{"d_model": 128, "activation": "tanh_gelu", "norm": "layernorm", "norm_eps": 1e-06, "parallel_block": false, "init_std_o": 0.0389, "init_std_up": 0.0389, "schedule": "wsd"}
Each number is 500 + 40 x the weight over its row's rms, rounded and kept within 0 to 999. Layers, rows and columns count from 0. Numbers have three digits each. The size before them is the row's rms in percent of the matrix's.

# layer 5 attention output (transposed), 128x128, rms 0.148, rows 80-127, columns 0-127
083:560480515546490547485494464492508591502522474558516481454481524500539517446531436491475584557501491504525488570486517455489517472518509476502525443468509465530478547514545461510520403490393546469490549562507499475544399465506484509473449464530550488480460462439549463479542453535500492395449496558528539504548515489481555573542549516453522414516519494525577485424447519514491505497542
091:500474502523474526466438563515535518439502554452443515477500482437475419518499530520510484503491502470572446412593606467397513526499528443464469503477520467507512469522481434455507453542546492485528488463558562516534586527529501477511548455549524553476430493506498490484530524478539505476496487550472458563488474534441488434474496489480506471508528537469550455534628493555518460519486
086:459487431519450420502483542560520524430437520490473530553494469486569467536430498590512503549494486437495529552501510514507557530568520473461502533532490536448496446417500544476522469456532559476442523621518505445542528513484474529498503527430496519476462592458555538470547456468553535514450443483503553517503542516484494505462505483486454506478536518503531451446579496519556466527448
086:530493579500496469559517549535539459520507511452450453477494438538437499536516541493530522529545454575519496493494549491539459484540478487539483547523480493498519481542519508391476491505556569446483531509454470501512500513461499523522563484475489496564452551435566503525541488540521471544499509525506478468480444525490381433428580469452503534489520526553433438542404570453473474461539
076:468434470495463520466504466481600478533482563528462514455530464527498527556418598522582517487447477451509542591465419476457490484516517541420509515532520535451566508467511581493517497544512519443446515465575573483525427492551515514513483507561507551440490507474569480543521468423502569475503493475495453452523464481477533530489487509506534515462464512467455487485546476461493570470528
074:521511558544535493489454582459481532532464505458522509491493451500510545464506494473589520498507444463533511492475515469588448483533549430450522451541458484415503526438514477495483513457498501485519503515491594555453476468537503495472522468609468547489515511458550513417462510504421455463482496517499524480549564423520503495429532452539510567490474455566577505470489548515570501570463
084:473458452421437538553478509474503504553499474489457520489466489531544522565461487524533471554465445497511459539434455502479476498465463538501531548578488501463432477491586490538545473457455566527553417478483507485533419495553510586455439477507535533467484473511474459513405536500586545589543506442507463528542485553490537466478493508492554447483540506493518470501517521526584560521506
086:484489452417462506525509505505512555492484530458483471536493459549520522546529554465515497445516470430508527499498478508471513507544503487511538488454518554475586484481488530479505476533526451481513565498564476537503536513452507590549435583473522494422527563462482595466508528546523444554485515449493531490534477465456466448546455512521471408475479598578397433511466518466485462479556
085:573483484491523421522556518537489584516442509522456526498568543483465523474480464482472489481465451507499423496491528495492555481544537449547462453511435471562480547478515465509491424476461505526482470505429514508493575521497519482506484505524578473522498499543512343470491530485531515392485525461514484501532530500485515536539521399567560495462476526451505468513534471530543556588506
077:433504561519509488462491500481524519453463504460553514538437532481491542532478469470562438498543466491451557526490586475596523530562525460445432483445547543536513555443502483508515475457445453473505537486486557485464481449466466421439533527540460499485550504457474453471518523522497519583538500523593521469542508502515585549471457416486474484440504407467528503528531477544531502512463
072:467536484553538475532495541481497421490506549450507575527506523487413510462524511461575553481495580484581478494505468497543460593469453457530458541508517453436474459455487434471510532487488466520528508525533482498478532447460536452472441479564577512485514498511521493452467446555552476458480516432521522563479371469469493518486511534528568450584482461506498478491560463478527492495548
087:539564500552520470498502503506501542473574497463474513558475537502452520499533503526480477528547537462436549469456519569550497511505480527495467499521472471560461506478477480516501568459481464521514517460493517460395527513519498511448390461399470461497567437540509527497604545491452458552524470526485552463462533544565558508506512595436524448502525467506486506469561455500420466566511
080:554531517452500451499463415562597508438479444458471558549572503534503556533487535481488578503511513514487471524511528487453537470485502511470508538508487490547498451529469465499497487518545488477519482477513499520565436480424495502597460531498549477380421506557561462506436519478499549558495498516453503501482502433497563544468547506507465455515496433533472545548476519395443520525511
075:506443509536557494502487548440525492509529534493434550546448468523531513484420547459487496488560514466568458481436424581502523493544464513452483457464498569488455520504487478430503468465574489452534566555445536478504497563484562478478490516508449403584502492523527478451520436471525509413469494546512565527493495504514510510514436550512552551521460499538500511434524503493578486572533
076:514497519505487488462563539495514462450516527491474483500493532462553562548464539526540506457498478472451476539435529458452514447516474430537506556426540455413501557445529461487468435493535428526498481491433493562505514525489550468475511489560535580521473481511487450491456517571512535594569506552499502513446523476478503511478519517566567441401492493575529557507597502470488456527518
084:563516501527513484544459462529439434511442498456525474564515470488526484447532516478506494493513571457431454465525490503528423517502429417554463539501527468482481545551534559487521474514473469478481517476510538546528555556467423451526488544504518582518528526542470482529564555470547551537508435465483415543563499463487484497447403539449517442576509472506471525499589538530494540501481
085:536494493564472473545543499564433497409575412502507497520498528477450458491502486488529501528502503462460484499536448507559488489535502521563465567425540493516433522562545562471507429523498514476404492515586491558452530540478536463488461541520577511452474466505517514508439563524456466533468522564522515482519559557493461455501570439421513569495505474458467510504481492509495544439535
079:466551494430473522482518471502503492517409505489555531531515490483571569449573527504484543511539445549462503453497484481514503457477480578510528424505504571468457567523497452458473509541543602470453452509539465530496467545501504534537554557534549501442549466500530559537410457490552441473486510500540540557511534476488434485515496477525472456503432514568452401480533459458533491484495
086:524507461507519540483484503452477427502492499476511472487527506534565569498498564494436517474542494527467487465540488553472544501514550522465488500483550489545529509561524503477509426506488515450469507434481478506560450598518502558478510532469569595421500467487493539497483513518448587583471526453517531500497509440441489452432487541568494497451463442514522453452404538489498542552389
078:464485510497532540546547537505526468513510449481547519582542606442485604495507497498470487423465451539517441523531494524473434472458483467452507555552517463445475498456508534514519379503507464521469535465481465494512456524452450527513546498478451505551535537559443532550472537521565496509478474449449522504477531496476513504506508455388452538476583524484476468440496535555492566524543
079:543471435478481513514484464534555481487439511503570489523483504507544520455517489535575433516458521468541544487478471514533472507509502485582572513572518478465521516475462503504437424550494503502522478457503465511546530565496468555561468570504472541427521451495469493501383602525415510536551557536530541530459559495460460479518482468488507516466529515430551520478408460435501483458479
084:517567525474496512447462529557580478489477583566497464491477486517484486444494470530536489501480519531500488513428469561475438444469473536477592511472518488480418531517499460504460579477566510541472544576511580534486497439490489453510520567459553538534532512510549515480539421549524418503484494477565511452522458472493462467478495394493486501540513533496492434562469536499557417498501
080:425546519513522437489475557520478467464533456494515559506503529499477527555480535533502493501482459545522553489562488483465531554537448484507527375461544463427535485456523529515519451517475502489474517565552491507473415539523520475494458585510488471515525497524568542479559501550621497461554512579510479463520524428453517475495447500491469496541461522483460493524528507539507424378477
082:472479479551524536506497424520434442539558506449519445462434466482542534553539495468566447533531465549510480420512513588478501436526542530443489517461491421531579507492499532567541413456532458480490457475591472541466495475473467470527571498487502561471480438454485484447531497521488490514499543506540511557477541494495561520501466546573549433468460500477502570448469511496495502511442
083:487503531479531489547479522528502487525570536520434535545520555529494555484494501398541468540568471547509510469467489488419497532552532519527480591475481493370416529510456559536525529514508480580461456497518483521479450556515468477447477438529498483531523507451494523472414510478487518523465531464479548484543522429482467451466460553518536526450536422499500556484430516498493545538421
084:491447488480497440554556509428498438533469526496502482573547510540456462469538546478526574468517515519498450521514457416395486566464484487530522530489491512554503531501491518478428524499458563530527451548450438544482520501576531548517457501558464534532503435519478508506427428459547484512441420554447510523542529450475489507476521497540529521508453502535495489439537407496472466579531
074:364657466513474520476498521505465479480510468499512521524443479508463514504518497542488441563541511497460510549499516505525431468490452470503528501493536510554444490485432498537482438520440478495482469525443505455459525547564491546514522458510497493556497439461450483483445435474455514520560548457469499576477515610554535522517573521481537502491467485494574582473500504514468464500478
084:573426529511477504493522535507510367550530459459512518528480513507550462527530521498516433490569457504433529517492527504514517520456521458444512501563557559497512513534527527482464587552490460517473426501501514501494468447471398465552528476495540482556541575565480471446540496560540530521465459505462568459462481480516503466532468444451545533529499526546521437463446472429565540492508
077:490490475445479485441531409489551557432490508543442512515492490468537518442519562518594459550447567477490472540494456462500501491525498539487510510543486538463507533507461514535443528539415597492500537513524523467516474547470551475518450541496491499455483524537532479501598455561443485341451433506498518455519552524529513463504516437442490520467490489518475467540551527519532469484512
080:431611506442527444514479522581454518575532544486560480506485488486560495473567452510492522505554469520490505445501491462483442485515503478489532534510530421558486479457505483505529502543523505526481484506465510589474441496490408486575492528505465548470458504534489488534416501570455516370506507485546473538532462474515419498537530490466569442551537476448525514534462455552482483516481
085:475533546461475527480535502489562506472520457530491382460507510516491485483503577459541478527494530461507572485457473561464583493510470502503514444531503463502529529493499569553453505444525522509493491531448443427499563495500564554517534366490443487529564477469443482524533569454525479593508487530521496477449488472432538535486551419491503502479485498485529536448562434487544553521518
081:515582463443509508585546500476480479480474458539532514397518514490526551511485457494502476396478467488538448466567531461526503501527493497513554532486513511508456423441518534542478561471474502559475441489524426489535532515453492515505623525499568474483455515493510543438499564479485568557556569508502499477494453500511475404540480497535495501515520562472455516534479477388471524500495
079:585535518443497519470464460483472477505520504591523492553462432487424448451468545478458487570589461513532494524442478532516513528473540499474565494550410496529541483527463480488438564428459469532494475477518541509495472576506438510478482445472512469507537505514510474501486544480504465617434450533525489430494466520474572553515531571496523480564491501539437507468575521542493516483484
092:467437459442470507544525485522420475565484525582497482524496458509462470523488421504528505417552504514540473524466490516503511451494491525564563494465541456451532491487521536533566519508499487515483492491437526515468462405525530533497560469482533523490491476533522540520504462487561530377523468386481473566470513513545513447545437530446493450512542425563529585513480567500491483507538
084:528528454522498515532513527488423495441553478526444467523515522520451504492497529543487520562551541481519451557491497536507481506470555502471474413467446530392520453534459579491543434506483572481460548510511454475459516525541573522519490528548515491646457479518532421412486449483494477424543487455467464521524487514496465541501513499489441471506525504474490541506580589462497496501480
079:567459469422496472476485529484539433545527527473536541466498579512545452541465536500492495525516457522497489480558459484521452547546483517550517456541492456541567495550517469513491436541512482468472520555424474567491505521475462467475463515495503474436526519512530483527497531592518448473432496482446462436574600472542449419486431510496469466536541524473495495484606506516480535413460
087:427492514494494383470535489520573599459503497480451509544485531465492470450456519455500514450451522494541476432546482486586478508489446512408543464499573560479509464518506535512520521519553502522518505500456540503536537489523528492504578579459476533490522468555567556525456554497443442485509457470530487447521480503467517430566480430494499432500518552432499494556446498490508492461563
074:509434479542451489540461474539576487510521547474520561549540474574482494476486458507521490527522464491537491519436455477551523507444342546418492494489546476489533438503483520556454522526527514553503524502527453481460510508448524514500450535546561458496466533462513560527566505458545455506523515599507576478492504445472469485501528564520523474461497449512442454470470429578457496518528
071:475469532478511437500549474525539561567454575488557556440487497487536546475527488437467465466542503525477507508463474489487432447526500416540526499476481496468564557505480505558461516515491543534490514546578453420481505475532435496540448446531529519498499521457524545469496556559425473492396528515576573460539453437499566552442480450542479485477482461473524484462553435503503506498525
076:511534534464466529507462505544474552507546486558494481592542475511478512439526503432527439438490478521449445511582522558490520518452518459470576511530544427530517517529471540480433389490456495486492474563487513601447535449554496548527489565511456547505560447471528405488511481488427493497536477528431469538495479545501515452524551519485501539492541528505527502525428487540499445513536
089:569550490588503464554522527490490515545482551562551469549516500505512542463491511536546511535488435503518521566451484496544475446459472539475489461527470528532485487569459513564413544499540488509457558422460531493521430490440521519536518535467535515408440412468548513510503472509475508505474451506470497520464426478467490437535438500451470535429545560456473497433539494465558534573488
084:574506523566539518506520500532506543549503562506508477568550493471506510428541527505460469440483447397523466485514496514447477479467499481530553496433453604540452544533577452469455587543553499485467495512459492545519495447468527444504498496430519560499481463416515482498519525521421565486482529496492471423513382548482449491517461498515507515462521535521485526433560508492488475528508
089:534455451567491492511555505468507589583487475502491536556480516552489496464425470578542493502493479459496452488516502479513459506440491465581466527537517477574525468486541571480454540509463486537489571533509409473462493490481563491460445493482526521508512562528444481496496401573511484547501481552515483464524442480467515546479487435527455497483428442455535520550433492609481515489534
084:479527544453489424520483496426486494551488532505531491488523531471504582447491498491534446454535504493535517509530542517447562477503493521500443485591522419523491545531443526473415481555476537594454443493483514489469533483520475521518474586459424460481460451598554536499563525519514566504495461456489500460523532487556474459509484467557466475498497558480501544460380544477531470545508
078:502467490508500611516541432463445434476495467532533486561531506492506569418595517523499481477489503588549502487495527509536514511488490494563518513551523431465539532486507487464478505497585459512470551473421512460527537437500598492458463503490463455453547536512503433467441483486522544512512582463450451483452521506555519486479470485494453496547485450550499476471457432554486491598512
081:412490541565533563535488494458539425533477524504485523497471482473432569511504500536516512454506551422486433454501568504525498476517536469514460570453501517442471526496508467479463456515573547514567444471527502488529552535489522458536531503539533537485535463513515482486502461434581478408544458516505415570442445554509544444476485473506558501481538424463495490489479498465495579577508
086:507498451522487442494445527472504490441526502543489540465558556468427452538496467523432553492512537468541460497539471510478504559475485409554466577476502523481509531590551509507439546488476545441525477589466563432447422486490498469520495516485567478482468490505500504519484462477491516472523481479502482456555496514495505541443588566503518504495532459521449507424453628520488578526474
096:451447486542462504488500479493523530485554560498466500462376485457468462447518446471509491461543546506571490569501510530558503536535481477602546532564552539544490439516597486472479521447504548512461507437520476482538422453472462485476480428521534511499484505478476468497528498510529448471490490518530532529465481457528527579511564454408510485493465489487598519487603521485471530483467
# layer 5 attention value, 128x128, rms 0.193, rows 81-127, columns 0-127
086:534514442525565510409515492590493540457454420492433453524557518476534491512492427491486489484487520416520535516517560517516493576527454472559541482508523531509559513490529546483533504441446441489486454475507502527465483572523489586554472476585458497498509460464478543505525540569472451439414465457509545474444465479513490498422497530502566531525492535475486472468534519515472601502509
084:514520493507445565452501476450501517499538513462507489490543496481519528607414486514478569417475540499505475457549485574467485500477513552548535492420472466523573512530515493523466499497490464510499465497480538531491534444511539477544488466579482490551491471502450498594566466526484401508524509528521503464525486472502485471515502519554481443528550497405531432582474496471540579436396
091:488498490486524492501465497532443523509546542574509497519519484477457466541528501523473500517477540430375435528488483520466467496421488465501504522496519498482510520544470469566491551559463424535445458483486510540561555497454514473487510494525489525473544522537433423514499436539525593522441529471563546491472587475484621539486449584537492516469497519544483521507449429552472449458510
080:567557470549409484514453480486501512525485482477498580494510506497567490498542531525475534524519584503477483473550514597531489445528506505456517436486501567493522531474555425485426478526532408571509500524435506375441486471457472492501493460548499443535487503481426520522512503461516508508502498474486553537536445426445432509531525499454557504534527509527481529568466477555533483563470
078:451512503522502512459599436586470526509513582534476546473517463425528526443455508565515478518492543491516432506567500500476536429464485561550455503439442477555543535504487533504499551493472482522477514454505496441567529575499485495522445426508483492508508471519444523536478515490595555545509434470455526516575546528489444465454467538431488468504498490449537466506529541500506436480579
089:478518512480504458460483489475527493547534468536530520470488547495512445485512516502478548446489496477619497522524422507506488512453439549501376508481505432545477517396456562497419556516512412515590511503517515556546552521489459526556534556510459458558496475455512540476535520498442529530526509519525550534507477502459500516464488483559479468564497516602494449501487452548495448483434
088:519443589490485453490433476484503533490508529523557573458535511464493504523508450563517513533504540532431460497511438550514456525481512515464513486532517507450482514552558457441517502496481481525505543433542510482535439506538507497516529422480478538496521440471592418456553496488528514494592478521519424481479483561465513480470603453541521483488465486417550547552444531544470531420435
088:509444512542498537459530538464520494424498456521532469515497474490413527506517482456557505537490513461538577399443509538590504504457520589513498520516547486572528473496521523487489482539478530404482442420536488480503475494526428430523514455561518539535527525515491540567434488499492534513510541570488517491455464543533464527472479507431449455520561469523521479441558560537507427548461
077:557489491534502474497531508442510561499482527496472483452475460546461457506474521519456522462518532516554475490560449554468438520494553537544491515532469439432515460452484433517468508485500536490397506490492495517552534524554496493592476436504512523478489464548546540470524527560555456525522498453391560481549495436535495418519534473521539504570468540516507506379485549494547465552428
074:467401509440517502464489424527514462564505514523569509479512442514522517536513482527453516556494503510447480477544472455523501482533523507535556499447554454485484546530456476449455541415489499468526522502475473534484504590525476453454496550483512508555454445478440517475530532461534522538451559542448511459528420601441501496559569452520492508509452518534483513486528393475522498607500
084:466489507473561484453523449474507507494507492551566515492539448530483482523473495499454479534510552561538507545543542460498581583502430512469507565421497462420490509460546508534554426438470565445543492531517526491491528481534465446465539532524561540471434531460479479474466461572541519546438530481529489526476565452545516491505486420519443508503512505383538461505445543460538484521451
080:431532542512546546498493505475467545489557537463485511440503458497541417518515477534468472472409470447493541536463407535511451467533525464484550537537478474522558605512500507439528512524387558566528535537430492471517475484568504450507599504524479439499486480506544537492450490523527521502492567454462498508460523554488482435476544539455477517531469490510557469533521458462577499504538
077:465488403538432490478540519522548488514504529458531555498504547470550515421547556496490541539528458479516487525483570466551492525387504514533535544505409456469500462515454421542547500491459501467469496505483481522468461507463527508507517509466516578526561467488491546608473530449460554523465442504469495465499484579494578491443526450527482426526460537475537567544450478516470443494498
076:517544433450534482485473496490494546568442527462512445455508486511532400483523503531461501548439527506499479520515552571584439577473485552500497514465470518509534518455517418424503537499449495465479477464510509513480463590588485473546524575458488501528532521562491533496531457502484421545500496498442477447568510523477498578507499519403455549538486519456479474424555504530511456500527
082:458534552441475559522481445526451491477534434599460482466388452575433435493501513500499555499506435441488536501510511535493502514534512461532520476490453549495576511499523386530555483465463595516532538518464506439528480491497519465453464500531500494447487494465498529452570505536456464542507518506542520461500420516472488504527534454561558499499546537492609464480525514518462508528507
081:520467555458494533455473532560406483508502562458474509497458517439484590488537394519561478535409562478448519466502543473503479489570490423540508512504557549541535467497479479569495489491496586511532483458467538518481488528515554515473523489505458550498504508526510489506506405498447499555464542498437533450521524437513537444489506467528479480513532453609461495505561498443447476531451
084:480479546524473455526520505516507512496560463504555514436505490461487510464451517525531494501497475470432547538485533515545510451464508546444531593512493574525427503587398519513498490409448398554542557484550525529530513513480475476588432526547502439528514525483503443501447483498514495458581491494520474434513472513490495508534536564520504507463425475528485523554563476513467426495576
085:479511588511499565524461551541507510513519548490460525462501491469454462507514489543521518543509540437494460529536474530592562555555551471504476441538447487480463527505396405494517458513524524488560469534451504465497490502411447532515468481465425497446496538513463496512477593587464453440568519486530480501453468527475516521485501568461467477576481532562474438534474457450517502488529
079:531495488485469532523464501497465537531476447549469451429488546578463425527496514553556477615471479515581481475454563490443517470452573475521506524450529548492466518526497552442494535451485463530535405425595459499562436475520532469502491554489514475480502445462581533526580497504449485522501536513485516527470501477538499494465419486567463536484451499549549484531488499535516518469490
078:492443499532491465464487455494504518526527560480400406480524535520465496485441460501471528527534495538447513538515495474515520467576485500429475396572520519510528596545551503527501574460507483498526515511547530492522505538520477481521543542503430472470443540543530525450514446451448506449559503486492443545560428468536533553453497507469508528548468453530396456529452586516486496498485
087:512491505524529520446467474453431508568476458476537440510527512408479467530467559503510512466463465524509457553541494520495499491509505569530549430456559466503433545522500506501509456480484574518432585507528561479508519530505530438500397485542481488547557528501466492507494499464453595540533404560499449488454476521533505495546493516563533447504474431514532578536515458449429507458472
086:501510447463493466467527457483500580575459512531486516521567544538503532542513549431528583467528565484485457429470513424494440518541606454418597546475465591497509467503486481481469497460572470530516522519449502487480540512507497459501467474421480572467491438467561520457550506466420450496497516482505519536533477535542477459535508456497440467429550530498543508514514476518498513500496
083:536536520499487518430437477564528511527492472529495537516520503525570507490498557501496517472447546482441518534484536558564547504508493464517473445504500555490426429498411501419575493480488499459512546553451501519482427450557532544540474502418508505483486473592432551419526480491500519443527467468494558500522478538536484465523429510536494575489518496429556445493436547473497523560551
087:468498558471478517505485493521458460601497604498472586509398531487459486510519549587496492517495447506461476463539496484477532489428488497497525481548519489580488485482562489493490483507518492473556521475511524457487553470477578557555530502488506548460471526505515516454510537553422488480556465446426512551484458503441507549524532471485366481522429511489575508465499480493540446472558
080:570489481470460523442485533514431446544519514552465604506533477531490505497538441468481539564556431485488544553564490520534473497518489540512453458457511550499497436506447530485483482437481425454520471479514465505496495532412518479517576550425532510553488558498469524573485484448474524528442623508503445512487456495487450529506534526417513512500507513481490519530561450488566513436534
072:494440524494499452528522469501448525533459538440484464488527534542502428518563471493421506542497457581524432464491474435482585513488476543482526525575552466447525500393466505532477501538538527452508565469449454552488576478494545521570474542426492481462473524448485474540459482544510450520477515448481495466466493456575555479458491546466537555542527574434471520478520524511533441512502
086:541432457536496488525519507493485530491513547438544544438504558515490483450469525528503454532497493496515568476449470625489388527495528493499495529491456553477473583519457531566618513526467492581532495562468488479560492500473561475450470507500488484437477565547493514500526462454486520487452544494533496574464478496439480458506511447466462433526482544513515496481444537505448555541430
080:459515538590481479534555538482435441525498453495551441516514500554463465544461452429502474504489482502447535594494533536522518480590499541470569533513480498533531458519519435497451538497538496535502508443491596507420468500465459513468499465515493484503531498401509525516467553477544464524520494543490495507521478400445424526508532479546494443518594435542529509532496522546418519492469
081:555486481520490524429406424501464528449549503527540473530454513472481540544525502501407440441559458516577505525477468521498479470543537519491438481545561597496494437438451563563529538428472511590517549472488497523507590582497470509477479488515506517503484486474483529524506482492542470531571534452445494469478415527488527449455485553490482558451466479492526524496540464472479474526518
087:525494513501467458523484581456483515523471521488519508493499528498528518501452492482443533573476475512516429469471481463537515566532525586606450498426472518493570525482508458406484476493512477479463531580556505543480568431490527451519531534525517537458485532537452546491420440484502496430494447480439566461478533490572472511511465538492585508559536529452484423569480545492468475462499
083:392471534522476548532528487472513458491494510499504456517548518549483474530555498401532455577499472447481494420452446523458416502487463484552456458514559517538513490465549568505440479492529475500486517480461550439525449496636551489541422514529486457459481469526507497501525483546473471479499490481541489455493538548483483528486554591458426537526469495513535570498476538555479466551498
082:500447471559508467557592562467581479441466582513562501511477571495566488476567525510448494492499512491503524544522434462499526488540458532512489476478480464531478459492507478434532431508486502541531490561492509485502512467469552482506487542440508421508565525456486529437496503501484557511490530511459397601411475461504499439487502440532480493419493483468574499550495573528545506524518
085:550519476519594474483496503484474450553525441487523560516443531539536507503508543408578449485449460538531526465552499493480450493462491552534514459527517550476532466466492479522398492527450484536508570480531447479519469512462475529494484511506521494486491476455519494529530558457493542531460423537505539563511499584433485571501489518559511588478497467448478413584504484460486395502465
080:533511496519547513505533521540471480555480525432560559554502462511448519482487496413468552452516512502491493463454517466540532476555446474457547542531546510518482486499556477541475487516543468440455544444518481455460528463433570521522507511442478559534480466506538488582516517504484516462411459526525483433530483507555505524460438610501515490386451530546518439551538432512552487522443
086:479526438525461537525503498522506539551509397556533493519498466489470492528516490453508500470477533546443525494531459494406499540544636511489409565479449501522545531480515512522480569489473521583511550487433500432481406538396432537497468475497484517539478529516503581400531469509479562497526516521542465467506531466500525464474511517483476504440441543524541530508485514534479510495486
079:515510522506458524531433431479494429481495519577501535577552450425487553513477481447508548476470489493473528502486534486455505573523554430566541548527490540475512508482608492490459516479482433522481557454561508504426480500539494490500480506559486435500549495474505473534494510554538470485485490507467540509535463582502440503445490374525511590434442530505476544530521516494455515516434
078:514512479500477465445485510474531443512478438540550522438512485511492536548536483512500557475543509497478475480479485545427428462517558469500549496565475535499514552496520582496482456531484466470542530502604517545488491500520556420409526497444488496492484418445480456561475497459476452583457511518527559434452528431477527495516539520484482518518492501472552529543411514434600468492572
075:508445500553487518441438426530459517549467476451429523575488544536520529508441455565563575548542536537498457511463430582534553498443533491420428514509518514553541502517543400502497503478455479525454487491450504533536508495568558437510467494471510547508554522483526520483457473498574454484491520526507489473490563518556460446581558463485475506506486526486460472492472536473456455470541
079:525488524550483506413509492559426540486526507496484501480478542452425478541472534479507510486504539497521472477432559460472530521505518544542530464574481501463537526469485503540458471601494516483442539410546469541535461541492570494537589518537517454458488553485509481464549560457555481498432513410478458490446513516490504524484410450484489522480519449429493505570598525529443477531496
085:537429485521565550525454410467530408484521436471492493452525529535470502494470546482458505547519478464476450539583535505519506539530489524527508507506541512530542577459447541519488474506462479557486401516523470403426440474424522483476561459541449513514511525480451437538509522463541527510560485573558521473537451456494495502484498566521501497495467542454539496528444562484577465526498
078:510523484539549517526434490548505472421467498488507544508519455470499506550561514454589467528548485531516464532490513583467524559485504559453442457482599478518488499536432523538522519511417472429481457480516514482488436516518552446490552549554484533476523544532432447465464561457523533434564505561486469422480480455494487481446498439500528431545481468526429538504518566501486513542531
088:511512528502435459500465472469510479516474508527536501453534498481445527432495486447466597535526451537479504528481486497503462499508626593497485491489495534485455524439559522523454520572599527468464445493526548486502458489483475528454490586438511468576519413535462459504555490490533491504518533502456508571443551469539478510528512455462504492550521503544488474518582435415544455458483
084:435475491598519534474530468487524529494486445480432496504546488481457457471495498433453510574504492434540502513501509489496472490439617512483543440542496534488508497555471571509516499423576475471518599538503470512486500441456504506484531492550557491422503587538457493463527575518441569476549511510537457513446540494446512514551483541463464551506539446479574488468532462524469506482451
079:502488526441555421452562582471490500565497472472483495483431443542495461535497444453486533527516514472504529516456529486498463424455538552516483509538506530496534518504458512459438502430518528460503401478482449438519542546484461497503569570508522484460469468547464462523536524513470570477481493530533483524529540471469513547547490482501523520487446479448485480541525552432425520563648
082:447486474477505475507528406554477542505473474527517537484475504577528403467535510525545479550509406497502565516530549538527516534431420501525520465548464469479523471556519467472496437506481473435498485514448473494480538494552444494464473581594542507504426479554454490505511493501449529532517546523449585440489464487490517545468527533432512478557416572544525499453470492496499476557465
088:474513449447501561497478547523515546475540493500485502467496438463542518529510519450557549502521562480508510483465437415469539469408486511484492488453504479512537549497493584492587439519505475462513517455466544430485539530466538483465531569502462557516523556464431520483503558482488540488444469561493587500505487450468564453481531470458489546549542504564467483535552414421511488537420
088:484532474536535523499541526524496478530505600502530476580511507583573495478492498511466494528460458533474477455476502477535535457601540540485456511468464480463545496484505542510512509494484462571477499582499504491469507549516493553527444493557518485567487522446454432556534491469552520510442460499501494486454398464520478478606428430576456521482516508492434502452500476411483423473473
# layer 5 MLP up, 1024x128, rms 0.24, rows 0-6, columns 0-127
094:489439477522404588463457472552529450581494467540510483549421439448504521415549469437481544495557557471552519504521497510488472428529516535484493490569541536547484546504504552503475567549471500498469450495523519502545459562481479483505488535525465423528480556523532487448528476444492432475430509511531492491546548485482554524447447471545542449525488551512541514469520513457528510415550
097:459510482500481467462544528552532516578465565524496502474507471547453431473541518547493513505498539542536507510563413424522500477455515514515499501530515536469515532497502500475482383452471504411429485583495509496435567518486501523468502474483561519449591539444505490447548517443583543465517459481445492473508547424499602527559524487536501482484580517498523485519455478506431483501500
097:558462519558440485461493521473519480477584583523501452477462490483549491451546470533515461506516499543457433518478507454468528527466425517535520556503542450553523482483502444483500531462450441433540566530498496545547518524501437485513571541450467547510470505559464479437473514527509557465480514439414434588516430555527527509439468516459505465583548513517500479437453527504534529549513
099:518541443477553434404508579476561548520568467473520470480476478462480497550498439558499564530485480456436487572497566486451513512489491489498524523525517507435575505499521487539491536487520443521544468471537482541452543556508481495490536466522465504509523460509474581449554582502488533394503457505482480489457511475457521509469511581567484466543462530481551467502555469429398538484507
086:491502492523439423525460504520466525461501529405516513512448577522545496518557498486461455470487496554492508479459465555551523445405558487476520490499539491443507483475520396509554493527466520452475524566462550491457530491460638540524492460476510541501466450582424521441456490586535538553524467479534438550482486549496524466479516500477520469555481513522510526450485475485485570499491
091:459638456527457520458483514526563432566556478585489447566488489519520501517480492494521512540494392527522478456518514509523511501492457579487506485498494542552493530499528451503453520501501522560568502496471551549457549511509498477488549485491479473523490541462484515495535448545513478508465524458421495503528569499500505508384431434451523505549449476408490523469526457430503523449553
082:517586502545464533492457473474554532516519566491524445512458455481503512480481502478486476445587455418513520455591532509504528440529510476498575480424480478505425433549492498501550479499480496509489521523549431525512526557485479532535440579482542453512494484448513475435584483527564479453502569469505526539547527449486480436526515543493431540504418481545445517527533480439551489491444
# layer 5 MLP down (transposed), 1024x128, rms 0.123, rows 0-6, columns 0-127
112:549604485465552478514517503445471559511458550469455476459571581530524498529445462525480489465464515430447496476460524459536544580505520518498507481470512420532469497558467536532558492480565553470502478461457401576498522510538511490446528481444531552460529469445491522535540466563500571442522476511471466510526458457502465474504521558516479526483539391466453500501514505574480484462473
099:484590510481484511486525463521514553490514416525534515502520493533517465459521469456490553579513503553457498496427563473494568439486453542464449459468540516475437560569506511439536527452543560536469483444504476519494443492447488498553415521514574485458466507532457489495526463505430481527443534574581507510464527484449580545565498482477554469551492567443548471493462476481523464473516
111:555492536454447452518459558500522561481544487476473485523538423497451472524514423453484527534555496529425375522494546473485524460486499572509542486451474479549505501522479502488525515448491480533531520511444533504452559421497546489513522498497471505499412512588554491589515538467544482515458516468484488520487480519448532405537466578397466543547509457555513486526497547524481486490547
095:525559514533425535475534451566506466463486514408553485517454482466451463539501525552559462544468515431513524469493528595532548542473542501461527465516456541568499520448503566533523546622486513533516515493455476504446486497507457504515544497523530490436478479536505494488525473515504449417472568514454511513465456446481501455511521497465433539505560542432419539461416519462552508525490
083:425542548476560537544494497572573571451556477485520497490559530504525468486493414528550494491471434522466432505481523478522553489485506482585493586455556504506511486463464480479476508456501566560507499509500495556488518510466492501393450531553537476499506542540449573480526508466459444507461533480540470489461455513567457427470474452485425557484529516438471513523493548507482490400514
097:599397528465520511593508525491440479521484475494484475475531526513437494526456503495492441487500532458514566507502512533471500500578457442524526476461500501484585374439502531525527495504529457491538471481502463540482515539552526471490436501503523474497502445487529467565477534414513512436510545504456533593514545525469471543517566531478497571446476472529564510464545534419521507476433
076:443492559484523482528552496471483442480558518530505458527576533443492487544527496455504547543498530544481551504478462454464430440448448512432450561582523539493506476492513505484493514522529523500501436468408548509537452425545502528534504425538428535520501498577551488512444474539441526504466511530502387449504446485516489575490520467491509512537511469440483506509525519464548529583574